Part of a small language model's weights.
Training: a variant of SOAP for these matrices, 903M tokens, 3444 steps.
Each number is 128 + 24 x the weight over its row's rms, rounded and kept within 0 to 255. Layers, rows and columns count from 0. The size above them is the row's rms in percent of the matrix's.

# layer 10 MLP down (transposed), 1920x576, rms 0.0693, rows 1492-1505, columns 480-511
size [100  94 102 102 102 102  89 101  99  89 103  88  99 101]
[[138 128 157 145 141 159 130 127 100 118 159 112 147 128 122 113  99 105 109 109 160 121 112 122 167 134 123 104 147  84 144 131]
 [122 130 129 149 133 124 111 139 106 122 141 128 128 108 133 170 137  80 122 102 124 149  83 100  91 119 101 118  75  86 120 148]
 [ 87 122 122 111 107 145 121 100 134  97 160 138 185 144 128 135 125 129 104 128 123 174 138 113 151 114 100  88 117  91 122 111]
 [153 127 126 126 161 145  82 114 161 143 143 188 104 149 132 141 112 131 110 158 144 123 171 149 118 139 159 126 147 147 124 170]
 [151 124 152 122 106 155 138 146 118 130 107 111  94 133 110 118 133 162 113 147 137 141 158 179 113 150 151 105 125  58 124 138]
 [109 132 117 148 104 144 120 161 123 113 107 117 121 135 143  85  98 149 166 157 102 142 129 143 169 139 129 121 124  60 130 140]
 [153  97 154 129 112 151 105 131 157 115 132  84 131 145 118 146  97 149 150  77 166 125 111  99 117 176 105 145 163 113  91 119]
 [145 100 113 127 119 172 137 109 164 153 123 138 114 157 138  66 158  96  95 125 123 128 120 127 136 130 105 121 143 106 123 138]
 [155  80 139 164 105 186 162 149  83 123 134 129 110 125 117 166 117 141 123 112 123 132  99 146 133 172 128  97 117 169 186 136]
 [145 154  67 132 162 108 134  87 116  89  94 150 107 123 139 120  94 105 116 134 164  94 159 105 112 151 146 157 127 100 113 160]
 [142 149 128 125 144 166 144 127 134 170 149 130 147 159 114 149 115 158 207 127 145 145 109 116 121 103 149 151  96  68 165  83]
 [118 130  83 148 131 140 122 139 147 140 103 151 129 153 127 107 112  69 130 127 122 170 120 126 110 124 119 111 107  97 149 143]
 [168 128 121 103  74 104 160  97 118 122 132 146 172 130 157 149 101 108 145 118 112  95 111 143 180 143 123 154 150 142 105 145]
 [135 160 130 177 120 101 145 136 123 133 105 156  91 110 140 176 111 108 104 108 141 123 154 147 110 121 125 138  88 138 103 129]]
# layer 10 MLP gate, 1920x576, rms 0.0863, rows 1493-1505, columns 480-511
size [ 95 101  99 101 105  97  97 103  88  98  89 100 103]
[[103 131 137 113 130 111 113 141  73 151 146 124 117 108 149  87 114 127 133 134 164  81 158 151 109 111 135 169 122 108  94 138]
 [104 156  95 161  81 155 100 123 151  95 117 137 128 145 136 106 119 155 158 101 148 135 106 130 135 117 153  95 139 125 150 150]
 [141  95 156 148  89 181 127 132 115 135 126 104 138 114 149 126 183 117 139 177 109  86 126 106 129 130 104 199 181 154 148 102]
 [157 146 139 112 121 160 182 122 122 131 146  83  93 111 104 117 137 142 154 108 144 115 150 145 121 129 130 132 110 132 152  94]
 [138 143 138 132 161 162 124 144 151 139 113  95 137 143 149 128 137 139 132 108 161 127 119 113 124 122 132  72 153 137 138 150]
 [ 96 176  89 138 126 134 139 111 150 154 128 128 116 127 128 118 178 106 134 138 105 104 171 137 146 104 134 128 114  75 148 117]
 [132  99 113  97 135 146  76 146 139 121 127 108 149 135 174 186 143 141 151 128 133 104 133 115  86 133 138  88 151 131 150 112]
 [106 158 110 135 134 122 128 130 137 131  95 165 116 122 131  87 169 123 130 143 149 113 101 103 119 158 144 151 110 142 145 171]
 [ 95 144  98 153 156 117 146 108 119 119 127 155 124 116 184 100 125  91 166 157 140 137 148 125  94 159 126  98  99 143 165 140]
 [132 113 115 186 133 107 102 127 131 141 137 141 153 166 106 125 163 191 134 125 138 134 148 126 129  66  89 154 115 128 103 130]
 [135 177  94  84  97  86 127 116 139 151 145 118 144 131 101 142 134 173 162 119  98  88 135 114 169 153 119 109 171  90 146 112]
 [139 119 118 128 160  88 149 156 158 174 147 115 152 135 191 125 125 125 126 103 129  94 159 122 138 107 110 141 128 128 134 198]
 [100  66 158 115 130 131  72 132 125 114 105 154 122 155 157  66 138 113 120 115 132  73 130 168 111 166 111 134 134 124 115 170]]
# layer 10 MLP up, 1920x576, rms 0.0917, rows 1493-1505, columns 480-511
size [ 93 101 101 101 103  97 101  98  87  98  89  96 103]
[[130 105 131  97 138 121 132 126  89 162 116 120 180 165 128 121 107 142 115 149 132 147 125 152 140 126 124 118 149 128 108 145]
 [ 61 163 107 130 123 156 123 145 134 134 140 133 147  53 136 105 163 103 138  92 117 137 130 147 144 107  99 146 132  88 169 114]
 [140  78 144 125 108 131 131 156  60 132 103 152  68 146 157 129 119 151 118 125  87 132 129 143 129 110 144 144 124 111 129 158]
 [112 121 140 148 116 156 115  83 110 134 106 115 127 163 131 112 128 113 135 125 146 120 104 159 132 120 150  90  81 134  87 110]
 [121 141 152 141 143 166 143 129 156 150 116 152 129 105 126 160 127 135 122 125  96 127 144 131 154 150 104 155 130 130 152 163]
 [129 123 123 140 101 148 167 143 129  94 160 169 121 128 121 141 157 103 118 182 118 129 155  98  95 143 126 159 159  49 121 160]
 [139 124 154  95  94 154 118 149 162  75  89 120  87 137  82 198 150 138  99 117  46 169 124 144 145 151 140 123  99 120  89 109]
 [116 168 120 127 206  74 144 169  94 125 119 139 141 141 129 110 152 108 142 140 109 102 163 134 127 150  96 101 113 120 113 115]
 [112 122 163 180 127 112 112 184 126 116 127  63 122 116 124 132 105 168 153 126 120 183 193 156  91 131 101  92 148 157 136 145]
 [141 144 155 137 103 104  90 139 133 139 147 112 143 140 131 136 106 155 133 124 114 105 117 136 143 108 143 116 127 127 133 128]
 [124 122 131  90 143 153 171 130 112 141 131 129 126 120 120 173 154 158 127 121 142 138 127 129 136 183 111 163 138 138 147 121]
 [113 132 105 100 163 152 124 123 130 149  99 139 114 143 136 145 142 152  77 153 166 194 120 120 128 110 134 161  96 117 114 126]
 [145 190  98 163 109 139  98 163 102 128 174 109 124  84 128 133 159 125 158  97 144 176 102 160  98 118 182  86 151 111  94 140]]